Weights of a small transformer language model: untied embeddings, a variant of Muon for these matrices.
Each number is 128 + 24 x the weight over its row's rms, rounded and kept within 0 to 255. Layers, rows and columns count from 0. The size above them is the row's rms in percent of the matrix's.

# layer 3 MLP down (transposed), 192x64, rms 0.0559, rows 163-179, columns 0-63
size [109  86  99 102  94 109 105 102  95  80 112 107 113  87 104  78 100]
[[124 134 157 114 156 107 104 131 117 124 126  91 169 146  98  87  99 171 159 150 148 152 146 146 119 146 107 137 131 131 151 180 107 129 133 104 117 151 117 155 138 140 102 188 146 151 120 172 113 135 134  89 117 130 119 133 153 101 130 139 170 101  90 152]
 [102 164 117 138 133 119 167 171 128 104  99 165  91 148  88 131 116 121  97 125 124 104 131 106 124  90 111 156 149 112 125 123 125 150 119 186 162 145 125 152 144 167 140 128 138 105 171 160 101 155 113 137 131 139 108 116 158 105 137 153 112 130 159  79]
 [173 128 127 114 129 134 124 140 112 100 154 148 129 107 102 153 146 133 165 113 131 157 102  90 127 160 111 148 149 137  93 100 158 144 158 122 121  87 145 139 119 139  85 100 141 148 107 119  91 112 151 121 130 123 124 125  49  97 165 111 114 168 110 120]
 [141 132 137 118 134 111 148 137 115 159 123 150 142  94  94 111  80  96 128 193 110 135 144  91 144 147 153 129 122 139 124 149 118 144 132 137 128  67 111 124 120 134 125  98 131 113 129 138 180 113  76 133 169 155 125 116 162 118 151 108 146 112  98  83]
 [ 97 160 158 103 105  84 131 119 103 139 125 157 138 109  91 133 161  94 121 122 138  97 152 136  98 123 134 134 110 132 148 185 135 139 103  98 152 177 114 150 125  83 120 131 123 112 158 100 174 125 100 124 137 132 139 162 152 163 108 132 158 123 136 168]
 [163 140 170 152 176 100 126 159 111 123 106 146 123 116  77 127 109 122 144 119 119 126 141 129 137 120 134 158 139 119 158 119 137 124 140 117 109  99 102 148 122 108 130 107 146  55 120 143 118 137 112 106 117 153 156 117  77 105 117 153 118 122  57 157]
 [150 140 126 128  94 108 136 131 128  71 153 137  97 118 118 132 112 119  93 108 143 111 111 135 107 144 139 131  71 100 127 136 126 135 136 203 158 100 154 105  96 159 111 138 131 129 138 139  84  97  99 101 115  92 149 119 164 114 148 117 142 102 131  92]
 [125 139 146  97 116 137  90 119 143 105 127 126 131 168 114 139 105 138 132 184 143 129 143 107 150 130 145 142 132 158 102 161  96 187  98 127  90 124 165 139 101 120 114 117 162  90  85 123 138  85 138 126 143 105 171 122 108 164 144 153 114  95 117 124]
 [105 120 129 112  97 152 134 139 141 108 162 141 140 110 163 130 141 142 159 151 111 133 134 131 150 128 125  94 130 101  83 119  91 121 117 113  56 159 143  93 194 114 119 116 105 158 101 104 120 105 155 145 114 109 153 119  86 144 141 126 165 148 143 140]
 [158 130 104 146 154  94 132 117 158 112 121 129 114 128 126 141 119 128 133 117 143 137 132  87 115 157 179 139 173  84 158 124 130 192 139 143 124 113 101 117 127 129 167  81 115 107  97 118 133 129 101 154 105 188 118  99 142 101 153 135 145 158 129 107]
 [197  93 121 124 152 167 155  81 157 144 142 151 110 151 100 120  91 133  81 127 121  87 129  96 139 130 124 143 130 139 138 176 134 125 125 136 122 167 131 131  98 112 134 144 155 116 116 130 167 160 143 152 124 108 151 152  81 103 136 119 121 139 156 132]
 [138  95  71 128 158 126 183 138  95 103 166 149 106  90 130 106 121 116 143 177 106 118 147 130 113 139 148 134 138 140 143 138 113 118  92 140 114 115 142 121 139 112 154 127 130 175 163 140 110 148 118 128 150 154 130 118 101 170 174  95 146 146  87 107]
 [ 93  75 132 143 121 157 102 129 102 108 102 129 122 144 112 122  76 114 160  97 145 111 140 109 135 147 140 131 126 124 149  90 152 103 149 134 117 158 142 138 164 140  48 104 131 114 107 172 175 118 150 116 104 127 122 131 102 140 156 125 147 137 129 154]
 [176 148 136 143 115  65 115 156 122 168 101 108 107 117 126 130 117 109 119 109 134 134 115 159  86 107  72 159 123 103 130 126 126 170 115 154 100 108  99  88 131 132 168 110 123 118 105 154 125 127 118 145 141 150 138 139 102  77 167 129 109 137 133 147]
 [145 124 144 122 147 137  83 119 115 142 130 114 162 132 128 173 124 127 141 113 156 107 146 149  77 157 159 116 141 134 138 100 172 112 141 134 147 147  94 166 140 137 138 124 133 160 144 151 162 147 120 159 159 168  68 127 113 167 131 178 120 119 113 152]
 [ 66 170  99 132 149 148 113 130 113 147 120 143 124 156 114 135 109 171 148 144  86 124  92 101 122 134 136 111 142 129 136  99 162 120 103 157 134 134 102 110 113  99  93 132 170 115 115  90 159 109 140  91 108 178 122 137 105 125 142 144 122 169 118  96]
 [164 139 149 127 139 124 126 131 109 137 158 168  91 155 135 118 114 143 120 143 137 133 121  95 160 113 121 134 125 128 117  86  88 162 111  64 143 150 108 142  90 163 145 152  66 135 166 105 146 109  94 167 152 137 109 132 144 136  92 104 121 135 134 132]]
# layer 3 MLP gate, 192x64, rms 0.12, rows 164-179, columns 0-63
size [ 91  95 119  90 109 113 104  95  94 107 119 118  89 102  76  96]
[[ 91 145 126 106 115 168 186 126 105  93  85 129 113  98 121 134 126 121 121 170 135 111 111 132 131 135 102 101 151 129 114 170  98 125 133 154 132 141 115 132 147 157 173 148 118 166 176 133 118 181 131 111  94 130  95  99 153 137 125 146 135 146 153 105]
 [146 127 111 171 122 136  94 139 169 162 138 115 102 159 153 149 139 103  81 106 102 121 109 159 121 136 140 125 127 135 127 145 118 159 165 118 141 140 112  96 150 120 106 135  56 146 154  97 121 146 129 142 149  96 102 124 107 109 152 110 110 144 138  65]
 [169 105 116 157 167 164 115 117 125 136  78 123  61 159 103 114 116 102 116 110 176 156 124 126  79 107 113 136 111 153 134 130 101 139 143 135 138 125 121 149 157 148 125 130 141 145  97 126 139 134  72  86 106 127 149 126 143 135 116 105 101 127 114 159]
 [126 130  88 123 126 144 167 133 121 125 150 165 115 121  83 180 105 136 147 132  89  97 143 110 153 159 105 146 100 167 132 120 143 125 116 167 105 100 103  90 141  99 134 159 128 166 114 146 169 139 113  84 135 154 138 158 152 149 130 128 138  95 120 105]
 [172  98 107 117 130 165 174 127 139 104 138 113 127 127 133 128 140 121 115 110  92 118 177 115 139 109 140 146 159 154 115 140 177 156 110 123 112 109 146  94 129 102 144 113 154 116 122 152  99 156 137 165 103  86 179 132 155 116  90 163 115 140 109  99]
 [130 125  83  97 121 151 120 138 120 109 105  96 113 178 106 134 116  99 128 154 152 128 124 124 117 145 132 118  78 137 183  93 136 174 124 168 168 142 129 125  92 155 125 144  99 129 130 140  92 111 105 103 132  95 152 101 142 127 159 105 148  88 134 110]
 [147 140  87 129 157 146 159 157 109 111 128 117 150 124  86 131 116 174 193 124 146 138 133 150 141 152 132 151 122 151 113 109 110 112  98 124 133 140  96 141  84 156 124 131 144 137 111 154 143  97 117  97 130 123 166 110 147 115 153 144 183 142 157  80]
 [143 107 133 152 134 101  93 136 147 166  81  94 133 132 114 162 126  96 142  99 171 122 121 126 111 105 116 145 130 132 166 117 203 164 149 167 140 120 120 145 106 147 119 114 159 120 110 118 140 147 108 111 147 135 119 126 154  83 143 160  90 103 143 108]
 [138 154 132 134  88 129 108 122  98 129 150 144 136 110 109 169 104 106 132 110 106 136 120 178 131 150  96 163 167  90  94 131 145 111 142 113 143  90 152 154 150 138 136 169 102 161 125  92 161 160 157 175 107 100  98 158 128 142 121 135 132 155 126 127]
 [183 122 131 135 118 114 157 137 189 133 143 157 141 164 101 149 105 170 122 122  98 133 103 112 158 133  90 162 138  99 122 200 108 143 114 132 141 112 123 145 139 127 145 144 141  96 107 111 133 145 139 123 103 111 147 135 143 100 159 136 158 139 161  95]
 [142 158 116 131 151 164 133 175 137 167 133 132 119 135 109 115 154 171  97 114 144 130 133 166 121 143 102 141 165 134 121 164 149 101 129  93 137 129 173 176 102 150 106 114 145 150 129 100 152 119 164 106 151 123 108 100 159 105  99 108 120 158  94 101]
 [152 114 141 132 127 169 121 169 115 133 177  89 119 124 138 118 144 130 124 119 158 177 137 122 135 111 137 130 132 118 162 140 136 147 107 121 145 114 145 140  87 151  98 107 153 121 124 120 139 113  59  79 137 106 113 122 163 111 106  71 132 131  79 109]
 [135 172 128 136 140  73  96 151 133 133 113 110 190 149 140 129 166 146 142 119 149 145 139 131  95 154 107  81  98 127 128 113 146 125 130 151 167 139 133  97 110 155 154 101 152 127 139 119 148 118 108 108  77 121 137 111 139 134 150  73 151 150 147 152]
 [ 99 142 123 141 120 118 131 131 136 128 147 144  61 167 151  77 146 119 120 143 110 166 116 139 155 101 142 120  68 141 116 154 123 135 151 128 115 106 141  86 104 125 107 139 118 100 122 103 112 111 118 109 110 111 179 138  88 112 126  68 104 133 111 122]
 [155 120 144 149 142 135 126 148 139  67 148  87 156 121 153 145 167 105 123 100 154 128 189 180  89 109 180 169 123 103 105 115 131 162 127 142 161 152 124 150 104 160 157 127 108 127 130 138 141 127 108 136 130 116 158 110 133 137 114 114 131 121 144 138]
 [174 173 149 126 156  92 110 167  63 129 146 111  87 145 171 134 141 107 132 128 140 149 152 157 137 105 133 167 112 110 144 120 110 139 124  85 159 130 138 165  98 138 156 128 103 118 144  92 139 126 108 149 163 100 129 147 146 135 112 108 140 122 151 138]]
# layer 3 MLP up, 192x64, rms 0.116, rows 164-179, columns 0-63
size [ 88 106 110  94 109  93 108  91  86 103 121 115 105  96  79 113]
[[183  58 164 144 103 123 109 155 137 194 124 142 131 133 130 155 125 137 132 126 133 116  94 105 130 139 128 120 120 129 113 136 119 157 124 124 112  63 142 140  94 106 134  96 126 135 104 114 149  98 147  93  96 152 124 141 129 175 154 109 136 126 111 116]
 [ 87 134 132  96 130  90 159 148  81 130 118 147 119  98 100 102 104 130 162 117 127 128 138  96 122 158 112 138 161  81 136  89 148 124 113 152 142 125 128 108 109 173 113 164 175 104 122 147 132 140 103 141 149 159 155  99 138 138 120 162  96  94 106 126]
 [ 49 131 152 119 121 115 149 161 117 138 140 128 145 129 159 138 127 138 120 125 112 146 105 122 160 146 137 111 137  86 126 107 116 166 124 108 115 139 128 134 111 135 107 116  85 149 170 118 115 145 144 184 169 126  97 130  69 111 173 116 129 130 111  95]
 [134 148 117 127 138 105 131 123 103 120 151 159 163 120 159 147 141 162 105 171 122 104 179 128 159  85 107 165 122 103 130 105 130 122 119  58 111 172 164 147 106  95 147 125 126 108 105 118 109 113 142  89 152 138 153 113 152 122 114 102 121 107 109 121]
 [ 84 178 146 155 118  95 102 119  98 134 123 162 128 142 131  98 132 113 151 122 114 119  89 129 130 154  95  98  97 105 125 101  98 130 148  92 176 144 112 141 120 113 142 122 107  90 145 100 133 112 131  97 122 145  79 108  76 112 156  95 128 127 119 145]
 [161  98 124  97 143 172 122 132 104 149 148 150 131 103 130 156 102 142 104 136  98 131 125 142 119 134 101 162 180 124 159 120  98 103 128 103 123 137 117 126 167 121 118 121 164 149 160 144 133 123 108 158 145 142  92  86 102 139  84 123  96 129 155 186]
 [150 114  89 123 138 113 168 146 110 138 142 145 147 103 119 120 147 137 139  44 134 121 132 151 149 147 112 145 164 109 149 108 140  99 101 120 134 118 106 167 109 137 136  97 105  97 125 161  95 148 140 109  89 166  82 124 122 102 130 135 155 148 155 102]
 [165 123 168 162 123  65 101 119 130 142 101 113 120 105 102 141 113  84 135 106 140 102 121 112 104  99 132 130 110 135 132  72 178 144 156 175 113 150  80 126 132 142 133 145 152  95 143 119 125 139 122 131 114 128 123 116 136 105 153 182 124 107 138 118]
 [143 107 102 143 148 126 118 155 139 133 120 119 147 113 150 101 146 110  90 125 114 133 123 114 107 134 131 117 141 136 143  30 129 155 111 122 128 103 109 106 168 121 137 153 127 129  82 145 105 109  84 115 131 153 135  93 106  74 125 158 153 164 123 105]
 [148  82 104 109 112 184 151 123  99 121 139 134  99 158 180 115  98 143 153 125 106 106 106 119 162 121 124 125  99 122 157 123 179  77 121 115 101 163 177 133 110 101 129 142 133 141 123 138 145 115 100 109 115 142 117 130  92 118 100 154 108 144 109 144]
 [129 134 160  85 113 120 110  96 144  89 138 102 115 102 133 163  93  95 103 130 165 168 152  79 155 131 162 108 109 138  77 114 120 135 147 149 151 102  93 134 107 112 141 140 124 124 133 125 110 107 132 128 116 121 104 138 154 130 125 152 197 106 108 116]
 [184 166 100 131 154 120 108 148 154 103 117 102 156 123 140  92 159 124 144 114 187 148 138 135 125  92 136 102 116 137 139 148 108 163 149 106 150 141 131 116 116 118  85 138 161 158 152 130 125  87 122 134 109 119 124  83 166 151 127 107 143 105 170 135]
 [ 88 121 114 110 101 170 171  83  97 133 129 135 106 122 116 138 103 114 152 119 100 121 139  89 134 104 172 163 143 138 117 141  78  85 144 105 132 120 114 144 156 114  99 156 112 123 124 100 109 155 162 151 164 123 111 138 155 149  94 150 123 122 112  91]
 [127 155 147 116 152 142 142 131 169 101 116 121 149 121 157 156 118 103 117 120 151  96 153 156 112 137 143 122 134 136 140 120 149  97 147 125 150 152 105 120  73 151 139 168 108 148 177 132 172 113 178 127 175 145  87 140 155 142 121 118 181 132 137 112]
 [181  80 157 158 123 134 130 139 149 101 111 142 139 135 158 152 157  77 112  99 164 122 159 146 120 126 179 131 127 110 142 149 138 124 139 116 151 115 117 162 116 132 147 125  79 131 109 146 101 107 113 159 135  85 141 105 142 140 157  87 113  85 126 130]
 [ 84 102 125 140 109 106 135 130 140 117  91  89 131 115  97 122 118 159 129 142 113  99 140 127 102 138  98 130 116 168 140 147 144 118 156 184  84 150 133 111 150  90 139 136 175 100 104 168  89 135 128 105 107 159 132 136 134 125 150 132  97 121  73 129]]